config.yaml
hidden_size: 384
norm_place: "pre"
norm_eps: 1e-05
positions: "rope"
qk_norm: false
bias: "none"
init_std_qkv: 0.0316
init_std_up: 0.0316
init_std_down: 0.0
lr_mult_o: 3.0
beta1: 0.95
schedule: "wsd"
batch_tokens: 131072
max_seq_len: 512
dataset: "wikipedia_en"
Each number is 500 + 25 x the weight over its row's rms, rounded and kept within 0 to 999. Layers, rows and columns count from 0. Numbers have three digits each. The size before them is the row's rms in percent of the matrix's.

# layer 2 MLP down (transposed), 1024x384, rms 0.131, rows 412-548, columns 96-127
108:528466506457477477502510490524544510544530487459515533492514532511462523513418502464472509498490
096:505506514490494490514506486526501476507537496537533455536465498529498500474524491467486489504516
095:535509480519458506531531534464521444545478505506507536500498482499499484490514467538464458473479
105:488471482462486485507491492534517518532513516493513531529473520529495505454504517507487493507474
090:528476486478484456486561476521512494505528487516501534480463552470491464516511502440501476446500
091:551500486519474481474521496557521499527474489492553484512544533497488478516497491466478504464533
097:499484485507529509466506491509462480523513495516505469477524493487463458478497472493515493526447
098:557489492490467566529517457475504521515439498564511493483494510452498477496496495533447488531510
101:469495507475510483512527488520505505519524458472488504508495480479481480481463500480458516513484
104:460488497512509481452508522440451500512516490431500560455484495516512498492482441480483527507476
100:465509512524494425534492479528526510501527509467468495517550491498522483494464496485477479503532
096:491541487464488490519522526518517509526481524537506557492485525518481485458503496457559469511508
104:472500489498504507502500489424548540506481576488572519448523524522485468480526534450459480458480
097:508503470493496492481563491467470452474481496478505524471495491500524493447498489493483481562518
099:469469466530521480479503510505478522536519492506527493505515523512477534478504474508469547484476
106:488505481483546487493468463454519491463528552482467531517514518497516478511507541505496525478530
103:481521473518473472519520506529535493503493493486473494495491531507492479481499519458503480545534
095:493488500566496505518526504482511489472523469517542489486495514501505492473490496482524471521534
104:453480483490461474516528491511515547496492485500483454533502494495516498521497536514492507508503
107:499507497509451492525505519487508509499502514489532451490462453450493489490526496499525483496513
085:498501519507501504496518490461520519496506484531478543484479500495456579521497479505469513497478
095:508468476475448512535467481530511508503513520450526527509499506533423491477529500535502505490501
099:513513533479516509501507513520415512462506474494501456523473512488488495521470529479512476514537
105:485553472518492460481537483489529529496506536499504495499487497509506488508473472493499516506519
091:542504510522551544496483514511464506488488546520540455513495537513518478500461472503508542482507
081:503502496514482481522530492476529516492526469510494503500485480526526502510471493506541468485465
107:514509501504498458538517524506515491552438484533542515509452481495509525514520486538477486483499
082:499508475468486481498519503536522498532479472523475542502469551512481517547507498440543438491475
095:473476498487515504516497526529531501545507485515496493531505522517469535474475471481486531472456
106:494511508482519472496488490545547530532478494518455504526507461455499503507486508503485501504519
091:530472494491482536483508512504468503459530568496472468518507525535482543516524519541526505501491
098:530457460488538489492503541506476483493505501511477494519469498511510476501512535525550510498492
103:494506519485475496497482512525511483493513447505512497523517499451498469519481529524524504516485
101:521473518529502447494486475486522506482465488521463493522511495492470522494533498492489515526529
102:468524486526482493478487500492518527449458505490503472488524457459506547492462492487489491481475
113:492481490512464546491490530545497518496518516484554524502502509480485541496483523503483486501509
091:476520520485504532513472489509501503488491502489532489490458541506488462504497522492502475561507
111:494484526513515517503486510466477520500524534551504507539536510482455488482484474535470516501507
102:481516546505493506526567512507485502503478465524467472510538524494557508504516487530512504468551
102:487470511480525521503526508513528528481504515504505531485497511505517479455485458502499524455469
102:505520495450490503468479514494489497501466497494507502471541491525512516509473456493528544475514
105:518519486511476492516509527512494518555465498484553454507510508482472477525479502535476493538523
107:444504513516489512511485471526500522499488476553519510522503445491483509509512529492542477548510
102:490524500465506491486525476530508501534487512493522506498489500559486501507480504499510502441487
101:479512502492541509512492501471548519494492490526497474500517514508525502468507458470492490501444
067:474489496483503518507528499504484485460477503536509535484506528504470532497500493482526510512494
104:490484510507476512504445511555483511515524511517513497502511512464508502499481481448512515492492
101:541447474535497502483470470458489512548490495509483517512535515528492524532489522510516520427473
094:511482519523530501508563509513536511466491522522544506495475481481476539512470478501530452504530
095:486496540504484510523506473547468497493483489488464475494479512489487506508482483476482521496494
105:520522488501552481467509442526487483484520529481517503513476519510481531464512470515517524504481
107:461465467517469556501494491517486476502480520480535501498508494540497501500493494461507526486505
107:483487501492479532537492498530504519470518541471493480504472535479486513540520489502546493505526
102:478510507508489483481570501485494490463491516490475488507523508493503483469509460518517444483471
083:449459542534543547482457516483523463499466505496498506478486489519554512505483484534513491491481
100:501513504504551498530458496508461477490503566521504547466527539484520533512491494508535506468492
091:515525483491522501498487513481494495461443493537498526476563495521527511471482506500521465470495
095:489503521525502526485495538489544468469490478504464546501520493486528543478455506506487492560525
089:506482478511515505468497510513487501502525472478475498464465487498507478477491521507451488498455
111:511499488488526506505511526510488516476528496501491518515510488486509505512496538498514463503493
101:511517554496500500492550477559485469479481501545508506514503513455499499522512532475528507500462
103:493480502478517505505508540472538532517495509471517468460531492483493519433498555490463470520513
105:532456456529508499491535505437493522490524481468499499502484487503500514475561469495480517476505
109:469537479499467499502445490549532501494506545534511501512476504438535493465466474476491488523532
107:505504494518497462497479532477530544515536478464513560487467518459523514492514486443478529517535
108:495474502475464528526514527468504553515506482504510497489485492512479508512494525545506507499462
111:433495507479428521508531468522494500516475464535512538566531527512442495518529487538476488493508
106:487466440486452477481472515490483519497495503511494494481483486513506512547465493498479459497518
087:473498527484519507475500492500445464481501498476489520488464471493446452515471514532489480475485
106:466559481514497503525495507473436524513537510482499527481501463517506569451519510506483504503478
099:404474526488452469489496494514503495521490497505505524461510506476527549556476520487455486520494
099:506534515472471505504518470523522515513478497538512490511516467509494474472494482504502520490501
108:523511500496501483515495511506492511462485531485513506524478486467510494462515505495512483508465
093:481472491501513487524507475538483510476511537550552506466511490522487499464456483505508519521452
106:482478528511456498475489523475523442467490490514516524485517524498510496501540468469521453509514
103:543483488489516480493533497509443464509475502504577500470515574527484512441498498489490484489451
106:460510496505514510516467516470466483474484518464496464459492458469482445515529503494551473498454
106:482470524489517516490491550521503500499494515516497513543507520502490477545499517543503522475497
100:488493489527434481498467513491495508529497512530493488526473469534524511501507467496461512499498
110:532521498541509491467480483536507470485528537449528485481530455523518536510503477444501468513526
096:530481495485490504506506527495532474506485548532481465526554532525520522477456485489528513461487
096:442525502524504516487513469454491491487496504545513462464480509480516498513499485490503495521476
105:513500483485519491527533499500517489492485537482494448517492490495546455481500502494505537523502
102:531430462478527485482518519469474510502472455489505516464476489487508502437484534443539492527483
101:454471525521459492455521520530488491480498483507454493517516541515505461511487480504503521442521
097:508500491519519507483471520556475492540497514542487502476472536481451549550531494519547517474518
101:491483479497477466552493496498501429477520496505498482502490537501517485559533504498509512502495
099:497503520495475496482501498509533516552491491500471468501514533508474501494494492493510474485500
089:537508501432494467455480523537491497509497473527532475521523505492526490461496519503482509477476
106:529477509477529504466531517515510524495497463506480461556534497510495503474539524502499505476520
085:469472510472528486508495524493496508502490555510506514492531508525500485481539487533505525522527
098:504517491474548477495493462486468542491530498459537527472482504490492498473478529520529461500454
096:544495481482510483472527489496515484512532507467501527518523524512477476527504474506488556453515
096:475519471506511544478452516467548536483516510541461488487533530480529502493536555490502466471486
105:499505507564516461548539522500518478503493466499509536538473512514514481543512487496508501486480
106:518532519510489512496521466479504490509479516477545506512465476493519488467508465461502481497504
098:511510497532487510514489482458477542552522503497434518518506497515492505532500522556530527511458
100:517468514491512500490486495475493453499513495537521467493474512468497512495489461517506493521460
098:502473495461457493474457504493505535510514511501449488496497503505479512458490522436534522522508
107:555481486521518527491505475520510458522524489503499480495481493495513465529519561496482509472510
117:540493484502514493502528506480492513502521541533483449484490433498529490509502513478490485504492
111:497514522504493470516488490511483508471502500497524500478536509533507500500464549485534474504511
105:476500539506517555521493502464479548533524539499506501493463533483504510521522480477498459450524
104:490500496484460441485530453495518474471538534430510510493519510493492467478521505533537554505533
099:498487491494473500468472439512492473480424477489481538467473479496516487466504468490490490509518
102:541517467489475523490541526465478507508501476480483496472476551476512485536500497521467510498518
109:461494487491487477525478488510532477477509534482509538519505492514506524514491520543487567491543
107:462490501481492480496494500477521490512526544519499518487504496479515504488461486510467488505523
105:468521509517471510498515536480522512509509531533447490484486482543478535531526498491510512498508
094:457545513468504493538499516494507505468550481525478494512469522501517484476535483477472483497515
095:499456485481483506532529497462485507496490523470492524498518546495551472501494473481499509486522
098:492515483506496456501507478516468503505482475531523510514488471497529503490501522555531488493464
108:463524529537522542490538507497526470485543523458509484534484512503528502427483520476489489549484
107:477496510485511489532513485488499543526519489511516504515535543524496496497484495506489569516536
070:490482514531486499486444513526482496471512490496536464482529468505496467511511483503476504508512
099:488511510518502497536478467504506484502519517488535519487500530530501499528535495489564514514461
098:512522462531518498465509509501465489517504534519505458509505524531471491509485455507533511487510
104:478568513489509516517497455510497469451503479505484545532486491503495485453532509490517510468522
099:524497499486519507482506560518488536504467484529509533450500533489451544475498535513558496489476
105:476512490513509547495482537473509501482507490520496502506537471469436551513529495506486441533512
110:463506543502479523499504491537507511526456493468532517489481509497498485558489503516532512499483
089:496473492500502530531485498486514513544518521524512505496501510519481511513502520499518507539544
110:474530478498507493483490506491523507521491501496542489506493507499512488524518462509538504492517
101:458532494534484487523522517478490486493486501475504523511518490539512517533481507476483506497493
101:515503557477497497512522440491491496487524485470477545486477503490516481508511536525547475524504
096:445514502470538472473516483510492460534494535468474524487485487514511502446501521513502509487512
105:540506484501500512507505520514513483482484500498477521521518494503448472452489523502480497495520
096:515496486481510535533483536480505513515508500448567514487504503499499516478530537520504507498540
101:501500502521502523512531487546505502506504474460532507471477498495480462516478519535516512452526
101:507531455476483473500529487486469497513480473508489510471471531489461526530476438483464481504506
105:468533526488515533493497530502488521506473503509533480544495481484483499472482492461492483512475
112:455538479462508500535458509526490487506544541494468494478538493522512507463512512520483498507484
104:464469511483508528482532500512495502469512526483489502553512495492514511494514573508505559482498
104:450527499502495497502485484473519492504515474519513473549524487495515519489485470476506489533495
101:484536534517497474511535483509500467467515508496459497506500496484505542532520497484512525523469
102:497515514500513477462511484518522491528489485458508507520503430485505492478468503538506462484493
098:491461493482522528524471513511453486495514448495485497435488454497480507470475483556454495459482
# layer 2 MLP gate, 1024x384, rms 0.226, rows 413-549, columns 96-127
102:508500512502518520489565457530499481518554485503454491511508554491502491493554467500491431487513
101:500512497496518500457476504530490526510491521523514485476517525455509499490499496509534537532486
100:510524499512428529467477509479470481473502497476494498531503474477498525516488531482540486538549
103:523498519500507513531491469467469536495498510509478506486541440535489501486517512547488455495459
100:504456486511455467484522468516495481466471485489515487518524474448461496500496481479471511519503
103:479477540535535518478463531451478519490463529531500483499473513530470525498524518474505541554492
098:485532511508456503534538454487508561471511493509461520479487556459474471472484510509501551475486
104:475453513502497539469508454515496498483473492478509448530469505492482484462510495481527479513457
102:478509501503507485469492537489491494532517514477491517497491474487511522450501489530497492508525
098:500512500442477535456482412517488521493505485531470484506493514513448529522505500485532490468499
098:498512494500478478517508499493505504503505535506462571476479483509491465481507523465491450485563
100:460469459521546488523525487498517490460526479494461487489499538492466498524468504541553529535520
100:519500505498498521506463457486517512469541538495487488480503513518456491520504512516495493505519
100:530501473482500438528490498484489492517500476503518482510526524504479520509500459476517523535471
105:526488530454531546521504469513516517476508477513522499526471529480485496498522498511544480505460
104:445493475501495513452511471541497485487502523494481464491429497496526505480539503511556479543495
089:474509478522516522490509501555526455494516481536522508485494516532501502497469533495505501487513
102:477531461453497460491449482540505518519508493484514451487509523457486499543488543501530466494534
103:491516514470479484452497472511488509478484532474544501494472447457531526460484466526543486506484
082:474516524499539502535542496519485456456472519516519496521507477502497470505490499512540507486504
100:533506517499539561495485546468545497515507492535453543542479500516505484540484502495464520536483
101:504512501517535474470503528481496479471556548533542523463524501483480515458491500472516493496458
108:511484535469478512519510500498462528499502515537476499555502546550490471478453485479497522486456
099:466481475488508503485484484522518521542487473492488516498522486471536469510522485486485466528520
083:477482461466497494511509460529500554457492432464499497485486454485454525510457473511500496497477
103:476530504492520452491494502528504481454494544491489496485535470508527517527492511490496531505487
090:484481488500500506500492505489473491465529546509506459513504454514545541475493512534447503485492
102:471508505518504516462512499511516468530472488482468472529525498508499504475469498501499509487474
103:528486503493565519500457447481487529520492508510521515524473508513496519473463501503470499463531
099:555501543490479501478521474510500516519487471480539505543436495493535473515460485541532526553480
095:497443495524502528517493501503467468516492515494474524516496485511525499525498473444522489497563
101:511495531487551484527496484528497532489485494532517501487492484437467491542476430536464495494505
102:504509487470513483521434492538518507493516484535443507484480509520509559502510474494513518505496
102:519456506533506483482483533510460509500482471505459507506483507500465542472505505522469507570512
104:484482486538523503496497503512459479508471466511524491505498521495471495515477550443493481482510
092:513479492484497536494505462486501465497517516500492530505499508487480548452485479520469516476521
104:490488482514526533511521517477527516496458527489500540476446497444509496517513488462512510518506
101:498512466497521459463506484518508491464505551441552459508475509521488525516517444496458540508449
100:494474480505481489514496459547527490490529469450486480501524524489531486554480541422525468498527
106:536509510499536488492474528514522484474496491538522464487490443476463535535523482484494485513495
101:513485482478479463488483477483482488512533526506482464511481478487519469513471516469508454459460
104:532495519487512475494551493538495478441553477489466497496483534478517453480558491514518531481517
102:497467501491537492476513539518530541483546478485471517489500491507527533529473487480517466545483
101:477531518485540495513461502507552513484467534524501470493494541516512494521519515460493455554491
084:538543502514490497480495497504465490508480502474488516482554484480515473516469484526492495506513
101:510430472457454506480447504521498499535488531497459475483526472510501499528506505486544487518527
105:498485486510496515493483476521503499486462503524479528506473519488504483498522472508499432510506
093:517491526480525548516528470489533518476491532502508505493528510454485518531542499548529511486543
107:544503467457537526512518495535479486467495511521490502535464493511520577509535542504529515496490
100:428486540511508502485477524486494479508502528513507551484523544507476492531548510523472468513483
104:490524528535460550476484474501469511523536468491493453460453488469463496508513523449529533475477
104:460459499480473507480500522515534513519472489494520524490522523477488489484514465499539486472503
099:496501535498504520462530495482505553492464505531533484488488504473499524486491538463476476522448
089:540520545478500537500488440498526523527488550515496488513507516540459488518427514509481530497491
100:513522479472479460515508495570505500498490459469485486559495492500532493519483533530499498501484
093:463472530473484499481449529478512491472506478487531504519534513502507532463540473491567450504536
100:459509510497495500514471473473521471460476465547472495502508504466492503493515517493518470509522
099:502492503452483506564513493495528480523512502460536508572475503493535489455501488450462521497506
108:511504483479515515476509496524510475465494531492510507486505490478510519550478528493487505547485
102:535492481430499499504498520501537503558510523492479540498466528516478511516516455473515529522497
096:490468475462548497536443469499508517484501493465522483498500508508463557522475537469483498538484
102:500495467485550509514494522478502512464514483489492515519496503510509497516515507522462505428473
099:476499495503479471473507491514499512510516505507517526501518485485468517466490518522495496548465
101:515484512507519504463514511472504492458516495545506467498486531487479543496487477474496518503495
105:504507514469515488463517499533458550521449562507479518511480479521494485524464447483487511492542
102:521522510506508484553489530545525466505524461521491536476513517540511527501499567502510533525530
104:504487473524507478498492579490553483547514499477501464514519494495451470491487552499505493495528
088:504535530490485471487525539495514477524511503520522455498528486482513499482489493510538488510507
103:506485467473539503494473515486497497462486510511478526518523529463474551490513504525495505517482
099:517528508509498515450495483517486515476490470454484462471487495520464453500538487469531474491509
101:520489518486494510530452518519460519507523514456479488501490531501509486473502503513537501541503
103:495517496497562500480484510508496522446481514519502499498478520487463486458503514498455470455476
096:530521487529472498514482479481519458519520467457513505485492515494461502466499501493471498492501
100:492503520494483484519532537514500508484505492523525474467520522516509482541501511497491461512498
101:538488540491490493479527506488477494530472487495443514528536516585517507505516531457496478439470
102:524477520481500506451476476492520496489467522537524514529480515497470511513495455543486505470484
102:513523516511510516454499512500496477510514529505548496477457544506454471500487478475498515502481
104:487530535496519477469502505491491461521462510530501501536548524505511480510516485496496489487533
109:495494514526526483475497500532516537492535493490542486511506496509488501504464490493491507552530
097:531466493485516479514542487499494516537511516488517517463461506511477472525530501503527526543502
098:496458512519493490486473496505518488473530507471463510509494515521497474513501492462497504539490
099:515483481517556518508470526504449517481491519442491476523484500507476485521471511508530502527486
102:557474485503482533486485478477532481484531497499479503522505509544459519521493522472451524480482
106:493488503527520505480498508495493459483500504485505475547443502503515506497504494513566459542515
097:466421543526488504496499492451490523497504482468480507519435525512478475475485500505498487510537
102:497498475482507527517462515488495515506482507434463485496520448507495523503484516464484474453445
113:522488491483480511505537545511521547472523497492496513477492500481530518533484516527507500525486
081:517504498531520504488512476476478525461500529480503543490516469506436486514455537507492477529528
102:462448505492493559484528489512504509501537455514453494489498525483496534479471516492490487459543
097:486495520460502517502500531536517507488514558506493483459531532474464485506537446505513536533523
098:518538553476487503459499516494491531509511484484518530504458519472474545512522472476522497519492
097:542516446480550510451510510558470525496519494479479528458518487479497559502542471533515511486493
107:545503500500478502477497473444548492511495477479488503504510531526475544481508490483479507533531
098:483469523463505467508538526461448513470519484515495510483453493501554507522467515548555501546534
108:526501524516500481459476470530480492515556530515518472494468518467534483457509458502494515492511
098:500522507521500519519473495473480488545525497524441510526478480523491522493451498497520487522470
098:511513494507520461455554496513481517516472523486482536546499518531478506491522515483509494485546
096:510492504444504490521515520541481507462494474504526499472508498502487513529535505505494518513511
104:484495501515512497449533522503504510468501520508472499474520489496469501517511507522514472517512
104:473506528515534474502554505507513529511486469485524512530519556513528500509541493520508501512466
104:500517460478489453456512499497496437461519498483491446489479498513497517483475512485459507538528
101:474456557477524527479483510516520481524473446520476502493508516519501454484485511549505529544537
099:438471482482508480514484536519519443463552519482501514515477510466466474519484517475505477510494
101:495541493467522510495515476479479529489548471497523486544452516483522514500501486495502525486509
099:471494484489473483455491543483523521521472509518509454508510503494528531508478508523529511521494
103:464504495498500534504486515490479478457551511483514501512508513525481515516503491528501538527509
100:537520512526524516424510469484439476492488503494499509513494533501472492494545498483501470430509
102:500473517506520538477472502509488513488490514462488513527519563499509459453510491543502510452486
106:489501539474485530495504488530510530472502518535516507509543525522521472467474529491492525500472
096:492503534476535522451485538507522521545547476496470494471493530480475467510472509537469525514490
097:482476511490483473456516471463501462516496497499494510473496484483450536511451511531494488491517
096:509505515507467480538528534480501540490497476491468543493518510520510512547491538484531495457476
104:552501527506518474527529529501523471457514528511508485498466486477536486491494502518481497472468
100:508475486474523536499519471472509488506507487503527493482506505508506477508485517495461520520490
097:452532513538547503497511511515503484528543499471467505500534486471532508452451490476443494505489
099:505476508471501466515515500469498523462454498514513516465538515503493497499464522531490481496481
100:480543544498533525522485494541489505451532474502539512502510527487492472498474505501550533534511
108:486500512481492491502495512555476485466514480472536499502498507500480483510468481504465471489527
108:463451509508471489486534510494486481481513477488533510502464470514540458512494495493478481462495
100:485468466504497484486538485524501472504534536496541491482538507517467520511478465510459532450495
101:510514473516495516465540475484475492568534531511550519530488511532492471539483483505523458502489
104:487504538513512502499493512558534502476516490502475487470487447538499460531502480497506498471509
098:499488549478496497518505444499516477476529480438466520490487506488487462498467480515497556511516
092:489508506509522489507480514501521487477522486504453521485499511496436494532542485457491520577472
097:458523503496527488480503516510500526508498516505450511498479488498490537477484478526535508475508
103:562483522485495500495500512526479473510484483520474503491522551519495458527519506506475531492509
098:496525494451517481484469523529421477519493457507523495496520530482472429534447472526504507524490
100:457480496457519493479507521522463515553483470504486477509483534498461508501539519520524546494500
104:523477508486527488506495534482519523508512544534529475452521498524493506514517517491532531466486
099:513496491520508503489484527487487492541459509529496502515523529512529530536503492504497478534513
107:460562504518501536450478512510491535541556432491464493530519543444476482517502465526514499517546
104:499515509494488469522501492492553515489509523458528518536494535496506496496475521516483536480509
102:525483516549479526486475436480442491490516544487517500509520496518531485497459524497520475479480
090:507501488497511509461494512490462495511503463545516484522461515501482533518475515467534482503535
101:519478499491481482490489526470469479529496543534482484518425491501482512473496501575499446530546
101:510528474477487475483459493520541474525490488483521496514477517492471534498516483446515477515540
102:481446490526474470452479508464512495513509519455515490485522491512544460497515501477535488476503
# layer 2 MLP up, 1024x384, rms 0.23, rows 413-549, columns 96-127
105:524486512514508478543503472446495526475492526510525448529505515509459474499494510514512505534510
094:513499479531493479551517539491499475544497548445487494504477478468550512474480466538453508455482
101:481473536488509467515495493514472504494462496545481473492483480485530544513498476503499526534476
102:445493486515526517532490555513505474489511473556478498503463515500516511526542508462505505525498
097:517478491515495498494510482506518475486493472479529525497497509487460463470442463476474521540523
102:514509473494502472500520496528527474481540499496478518508500484478511510490500487506505465495503
096:510535510500484500543535507482529509475489511518501517504466524493516505481510502498528516514507
099:518520542525513511487484465514521505489502531496487493540498499488498532493481510503501511515450
097:469498496511484529458501490468470506474494460451488523465458466507498542517516478496493459487540
102:513492504491461503471511517508508516515506518551503475472503473514491505555491488514517490491520
095:462476524463457540492510468507500475461468523479461509469477516484501543479490482541491528477459
099:476516491510544446483534462515489547479490488491508479510515544498487478484526533478475509502543
095:529500513512494507464526532497470478501461471481527522510472476531521510524526505454498470490512
103:501508506553498497510488469500488509539500529525452471483546535523456528534530479497535524548495
100:514455559490529480513483468501504514494515507521529504493489505521521439500514519490527513522519
104:466574486540487506508509519513529477504548541510427492499509506453524503489500467549484518557516
091:458487494516522517477496485503515502481523520498486525483496474531477488487460528501495521490510
104:456538460475504497467496479533494470513492499499488463487530515453488527495510552519506501492521
103:480522482518533486503521485493528539559501514468527496512496501483497521494534506513572497523483
087:527498478508472523486452485476506524492499507490493504458467521492503536491536525456494499500511
100:510464466507458493473499433498497521529498524458531512467498543503490500435518469494552493506504
098:503476498466487431509519547506497535506520482470454444470477522488495487523519497489489500494531
103:485534517546567487472498503512504528474477502526519461533487468466523474479504522498485471486517
096:515463531476490544487475514474458491465498481512460478473495504532504534532485495517555528433484
083:482490470464491491511506467520547545486476419459513499504469475534453505512477505485521484478488
101:504465495491469496512509517500549502530486552491582531496535494446501496458488499494546504480487
092:522495460535465498509516471530518519517491524474511557516538530496492475504511500495524488495498
100:503510479474516513464486499526501497541498469498501516514503501509480512493465457489478534459484
101:520505508523502509474472464468496534503462517550485505492496483475478506476460478533475496504504
100:500480468511497485482493522501495465538540561478490469443509517507454513489505489513449459417507
094:539518492501511458539514516490476463515494482543484511516469511506523511498527550477543473466517
102:511514509484507507506466481570499492529469494496499482500521449501494484513483471487515506505508
099:505482470489479495496505510506492507498480478496451504505466479482448534491490496494500552468505
100:474520503516511492467509497461508518499486496504529513506506441467540531502524480492502501481449
109:478490476550504516491490516510473545478532507470543506540505464502504525509491490488511503491556
091:510492519542478515492500523516443506475503496507497456475505515492492478567530532481506474535480
106:479453528511479491504494529469559496524491520500497500519451511497497480505535452501427445514469
100:486487504514466508500504527490483541507544422497453477462494504472574475462516502577547483501504
103:532470497488535522494490527501512505522500566500493515464494480521511473481499477483466515496511
103:493481503506546501496489534503508456459505526481516507472512488524504470512450510503520518482512
100:494509496527481476511472497541473515545491527528430518466478465414492519496500483490501534484529
102:486511498495503514509507497466526493458490485538500493475510455494529492490480570469469518540504
101:442452532492509491471530496475503509518447517507439544459498481489485546520508434520511526467533
103:488480514484493507515496496499525499513477497552486492513490560504532541473540515461530511541499
087:477481526504492496507491501470512538505533501545518495526412507486469536485510518467500534494463
101:492468495471463490551499448539493522532513496543480514486547491445512556508501481479539530499524
100:552473440518499503503531515504482487511492517501480467543543539486502486493462494476525538469478
093:525549510511607503489520482494522507500501507464526494480486513438479528523458490540543496505558
106:487532525478542465537494506501486463496443477496485492507509461467490531507470493502536530476480
098:535467465526479520502480480538484492465465460504522454513463511486506500500478524470496488483505
100:462533463522483565490436529484493542479530498490509439509504490506494544474530508489520536490484
099:514479495466468530509501501487474515494516481481479503495468512474546509519538495534497436501522
095:454511496489514471503513522555510512475477511487548490548493522498501487473469474528501492537458
090:512497453491502454507508525517437506460527494493520523497496502477518511473567493504533514521510
099:501543494484499472504492496492510473476510534486517503434469459493509531480495486508533474517495
091:486505524483469547514453513518468525463480516512513504514516506504525550485499487475531502501526
100:526513502476486540491484469511516494441483464501500476554530539521483497483467501511537526470508
103:504484538479502470488503489523541474480509527471502497491521513507506480542470463442476473471482
108:495545464522491550488504503525468461447494526488489496475495536478460493471501531530500474515503
101:475481511482526495477526479569420539463447502506491477497505461445488498478514530515501505465472
095:520511482504506516483489479460545510503537496469486467472496493452509568472510477489415516514507
102:510504511527481535492470528499525538543515519427526519509513489482516514501462467467483489554533
104:508485496483500515495449527522505491521510536561482510499506522521500522447485512516469524499508
103:505523502522474517533523511455532545468511504461524526507473481523509486505482432496526516537521
106:511519507485514452447521460490498483521537483516481507560484492531520531509497538489495535527503
104:469504503480465530482509477472497510498457499462457489473529553500487505518485491553528518503546
100:530550510501464540522463524465522509492511493505543495497478539512488517429439492508524500485536
088:447478486519526498503430528508480478477476507454487509510507510510469483526510521536502488485488
097:513549492491531459500487474502436474471526531471499489515515517439514520466551474479493497482484
099:482488491489483506523490506527491509499493492495462497528515502478485524497492513496489500489479
104:495482520509488486540469522489451513539498529452474520466516480485501467499493500500486500513455
104:513499470526541495498482533492462521492478491485506514531459512479496472518470505489520467523506
101:515449494505529487495527527510495527461483537551529504489484449483531510493517525492527489516463
104:503484504497497518479491524517519506495512485547490537498519501469475471472472444488541509474496
101:503497519467448531463518530483457483502508539494564532521489492531558481509511547483525483483490
102:471463487497472554511540489482460445502484530528455551492507501495486476503499519501495508516504
100:478499492508509491514483465527516464460507499524565482493496496484490454519501443475553525508474
105:475495520491500527506498523499498528526527532505493465436487525510506520487455512513460466564523
110:525478509499498534484493493480513501486504521477484500479526489473529556496489482507464521525499
095:489547524477506517473519478496527481481454475530480455479531495499510510535483531527505500466525
097:468520536476513503483487470540493505493516504491483478522476508461490484498454505519489527516527
102:497575494516526531499526500507518489480509504470512522527519484549512486506487503528516502488498
098:521543490540478527473526452537527533443498503505538475516467510445498552493494476479529476529484
101:480510502509501477495537546485487503502512470521501498468503475515531532504487528511476525489512
101:490512504523501528446525498538504478506501540491490474449526484434472510493545505520496492516542
107:511520506501494480495512503496504503535483465481511476535502543514479499500549499503508499460520
111:493513479534453547522483507481501474491515491492467480493476480516479503483483459543489466494455
082:491489510485488496510489507529508448511486453496520477480473521503567512516550458486497535475491
100:516507518507522489523499496504465479489508499490496501520497477507492517500503469461494499559507
096:474504518517468528481518490487525532476502545499538500467521500466439480489531432519521509522528
100:480511503484500482481500487466481504476529481520534542519456512476445536480523493525509455500494
095:534539496471508495461507526512505536506450531461470524477497494539530437489494486517464525475515
102:514483453501485514506489482520484470468520509502476497523503471477516504483522521481497500463515
099:459511551516496476528492513502495469502507460522467519509496494524525463470493483539501474533482
104:495476517528512459490518508538532487494442567492500490507461492486506526500514497473494514502505
097:497514537498473494507496464471484500512555497508497518513498543484482497500494512506559507553535
100:490460517451470523522488491499502496480526539515497524493481526492503497506477520456531499511471
094:493517479481522513481514469476505483493517451492489467490482471527507455524485521477517495520534
103:488504508516481466523456467468517504519551479466529492452476492476496483519525477495432536478508
108:456467515526491525499501500469450500473507529506486502508499444492514515492470508499534509465548
107:515484514492461489513520510526485487472550514486496501519509462435484464508545507470468491501483
101:528493495471499551489470511535505476486497499488496475529466483516550509485467526473546513519535
101:523442469511490493501515517497477480501535509479517515504491543501454499526482469471460500523490
097:493477474475481502478497490493502497503461499515495498491489525532477445514526489492520487517520
095:515464447474479462512510530469480512472540502509519506484525468508506536478445524467467456449534
100:476510531535473520503493469495493504503519483488514453520470487523482508478532490485481498485568
101:495481497481512514505496491518495565532528512511466503510484518513499492488462506508515489522541
100:509547494529480472502477514492504499500482509530467452496517526545491492540516499443500527473520
102:505528502535489488522482481501508528517554496551522480484517503519501454462503504490466498538519
100:471476495521456482500531470510450512509499481491512527460540473465512483470528530514485492453465
093:484488466530508488479528463527501515510465518541536502478497540470555521558505498518555522446476
100:518497477510535487501499517459510504471477502526500520492477503468487492487473465469493477514501
102:482476525524541469491508499522493502499483512526518458480482565489488498481517472548527474505473
102:492513547498485489509491512498518536494488504498484527491482487538489527478512472529523480481531
101:470475560497535480518516533460521493465504461486491471524477502504472553520520515486488493511485
098:518504503498480487484429469491494467524488513506515475463520491518485464559490486540520533498491
105:443545500508487503496450484548510466487477530500483509532546510505550426503507526501477503547473
104:504471450493491505532524561470509530517521504515488486550506464467518525501497541494539483536485
105:480539485489473535537445527507488495457526530514533509463477523478476512532526491499471550475507
107:488516538469492472478510493525507467513452487501481498524500536488491440562473512509496505507508
104:478476516511502516539488502484521483484484532473498519472504522468514495557485463497500522498524
104:464493507539500492467485509521491532517528472537498507483477501503490456506514475491500496472476
098:479497515516494498534513492501503517447478444474482493513473515517456527493521557451506530487501
097:530515517485551522537508470490476472498530495480443501481492491530499471508482507535469481492475
100:452540498483528460505495522537492495518539507487486556467524490508482533476469500457511516447547
103:578459518499488496508494527531481468493511457516457492522472484510491511444513545495466495484519
095:523513466498510542534504499463550520504475493480513557509468529516528527471493540460485511488528
101:534507515498470520504512456513503471502449493491512480498500500474530487494520510540491494512551
109:524483471551512507502476507535492456519500480472474517504499490495504489486521454497509530535542
104:522481496514514537492497532493520554492528483462476496526547519480495503470504434522488480529522
109:489573525500493487506519539502508533520479502481457495528543541487503513456536473490499485498497
106:488572505512506495496454493518512506484516529503514496492514499502485524538536572529492530488474
100:479527498506497496484489522552492464486473475522522500513520518500522508496515509501484525517513
099:492520502521462487540535478519531514480515509472481483495494482495537498482509487525473525507469
098:484440523490501454510498515503482519535465514492458552515518503468496446490472498490524502500515
106:491502504485530545514500513470465513451518460494485506449545483481518480523537481548506465486503
102:473466459484499524499518505532532490511496448489536512470467508491477528505493469487516537504454